Each number is 50 + 15 x the weight over its row's rms, rounded and kept within 0 to 99. Layers, rows and columns count from 0. The size before them is the row's rms in percent of the matrix's.

# layer 20 MLP down, 64x256, rms 0.247, rows 0-21, columns 0-63
102:67 56 26 71 68 29 53 42 66 53 70 57 47 54 47 38 51 63 06 50 35 77 25 54 50 65 45 52 37 71 42 59 46 38 68 62 33 26 36 83 39 42 71 36 46 22 54 49 33 50 67 28 55 59 34 22 26 32 78 69 44 42 59 68
095:56 59 52 40 65 33 75 48 62 44 50 51 64 76 66 57 52 48 44 60 69 75 22 55 55 60 41 30 47 35 44 73 65 72 14 53 27 46 33 27 65 39 30 46 34 29 27 48 48 45 37 56 44 35 52 69 51 42 59 54 70 14 61 68
106:53 27 61 54 55 35 47 44 51 42 54 54 38 68 46 52 60 52 57 44 53 50 45 90 53 74 64 69 46 47 60 28 45 33 33 47 39 55 39 34 46 65 49 52 56 49 46 54 52 72 43 62 31 56 41 78 53 36 41 31 60 31 31 25
096:71 39 41 30 29 42 51 37 52 57 38 64 69 61 61 37 39 39 36 40 44 28 29 53 39 40 41 53 42 35 35 49 41 35 32 21 63 53 59 22 38 51 58 38 64 34 52 45 85 48 41 42 58 36 28 46 66 18 53 53 47 64 78 29
096:72 48 72 79 87 41 66 60 41 53 51 23 17 51 54 41 60 23 49 28 47 82 59 78 42 48 69 50 41 43 64 40 51 47 49 55 66 53 52 60 43 53 44 58 47 37 72 46 91 43 69 32 57 61 74 44 34 62 51 36 49 48 76 62
084:62 99 30 84 91 41 53 71 45 54 32 69 52 71 58 53 61 36 68 52 63 63 79 38 28 38 64 40 86 41 38 65 55 81 54 50 45 40 38 47 57 39 49 28 46 55 25 46 66 31 45 41 39 52 45 36 41 46 52 42 43 54 68 47
099:55 60 56 63 61 79 45 47 38 52 49 61 50 57 63 40 63 66 76 60 35 44 60 50 54 61 72 31 67 40 48 61 42 58 35 70 63 43 62 77 53 59 66 65 85 53 50 68 67 75 38 67 55 47 62 49 68 54 42 26 24 38 51 39
105:23 18 33 34 49 68 36 57 43 66 23 77 38 55 53 44 62 51 57 47 45 54 28 41 18 72 01 06 75 43 42 61 68 51 44 48 50 83 41 42 41 60 49 31 74 35 48 59 66 52 72 67 29 57 63 44 28 52 58 37 31 86 56 59
106:60 38 47 32 51 59 60 50 32 69 61 53 61 52 76 44 54 36 58 33 54 32 71 49 25 76 83 34 32 44 42 23 42 42 50 60 25 44 69 29 39 57 49 39 58 48 76 56 71 47 40 50 84 52 37 51 45 53 51 28 13 53 45 45
106:26 53 74 50 76 47 49 65 38 43 52 77 08 51 60 55 43 39 67 40 49 59 48 59 41 51 35 63 58 67 49 57 94 59 35 47 48 68 48 32 61 44 36 68 52 56 50 60 60 58 46 53 63 51 44 81 46 47 29 41 32 65 33 69
102:38 36 37 61 50 43 65 57 22 36 60 55 41 37 54 59 43 41 67 53 23 42 49 32 32 45 48 21 39 58 46 70 49 65 59 57 43 52 61 58 59 29 43 38 52 47 63 46 78 58 78 42 49 45 67 34 32 26 75 12 22 35 34 37
089:55 95 55 50 55 59 25 55 31 74 25 42 83 59 50 50 48 64 37 53 53 60 56 37 53 61 43 25 39 31 48 53 26 54 44 68 54 59 34 35 48 47 64 70 54 55 57 43 52 56 29 44 38 35 47 66 46 56 38 76 65 53 76 39
107:35 40 55 63 49 50 40 71 30 44 24 51 79 42 56 39 39 35 33 46 51 79 56 68 38 31 48 60 13 47 79 25 58 41 46 14 56 73 70 51 53 48 66 55 31 40 59 52 61 67 38 56 52 58 62 51 30 49 56 57 46 59 61 19
102:60 72 36 44 28 61 51 25 57 26 76 61 32 57 51 42 62 46 52 32 48 63 42 48 53 50 46 51 66 55 23 51 43 50 18 37 40 26 28 78 58 58 55 54 38 39 60 60 39 61 64 46 47 54 27 26 61 40 56 38 71 31 55 49
095:61 56 28 64 44 15 32 54 37 89 23 70 42 54 78 46 50 44 49 52 48 44 24 27 44 55 64 37 60 29 36 42 70 34 42 74 39 58 46 58 32 47 56 51 33 51 53 50 92 83 23 22 52 64 32 20 52 27 62 73 61 38 63 49
101:57 39 42 59 70 68 49 39 46 68 43 43 73 54 64 48 48 41 49 65 49 27 46 40 31 69 52 49 62 67 55 53 40 59 77 45 52 56 54 48 38 57 77 24 34 61 57 45 58 59 18 55 45 63 61 62 53 19 60 57 37 79 64 45
095:49 36 33 36 80 42 47 61 27 57 45 57 29 54 48 43 58 51 62 54 59 32 41 70 56 68 47 45 67 63 65 45 56 38 32 52 56 80 60 60 46 39 41 65 52 56 25 29 33 28 51 37 34 62 52 46 39 40 53 48 63 79 40 66
087:34 49 54 37 09 70 28 28 71 54 52 11 37 59 26 34 66 54 65 65 56 41 67 41 45 57 55 19 57 53 85 43 56 39 54 56 73 56 57 33 47 69 37 67 59 44 44 46 44 41 38 42 50 59 70 54 58 45 55 30 64 59 58 36
097:54 54 47 34 53 41 61 38 60 37 42 60 63 57 71 46 45 36 52 49 52 27 28 27 38 51 63 35 59 43 42 76 49 46 36 29 43 48 75 20 66 43 35 47 62 54 56 69 76 47 62 35 50 53 61 24 63 37 99 47 52 15 77 42
101:71 57 54 65 30 50 44 17 46 36 31 66 56 59 73 58 25 58 42 64 41 56 31 69 61 60 27 41 48 45 82 64 46 30 96 60 40 31 44 23 70 51 59 63 23 42 21 42 43 55 47 28 45 47 77 43 51 29 33 60 75 42 54 28
099:50 33 25 50 56 13 44 44 68 45 70 78 47 47 49 66 31 40 79 37 45 38 53 51 47 39 27 65 52 76 70 48 56 52 63 62 40 35 63 68 50 53 73 54 51 73 45 63 68 42 38 67 57 87 31 52 39 21 47 42 33 30 44 55
107:19 45 41 72 60 51 54 52 58 69 60 55 37 46 36 45 31 73 16 40 34 51 38 69 42 65 22 45 14 47 69 45 31 22 32 50 45 47 31 45 39 64 66 48 75 27 10 51 51 26 46 29 42 65 59 40 35 70 53 44 64 32 66 69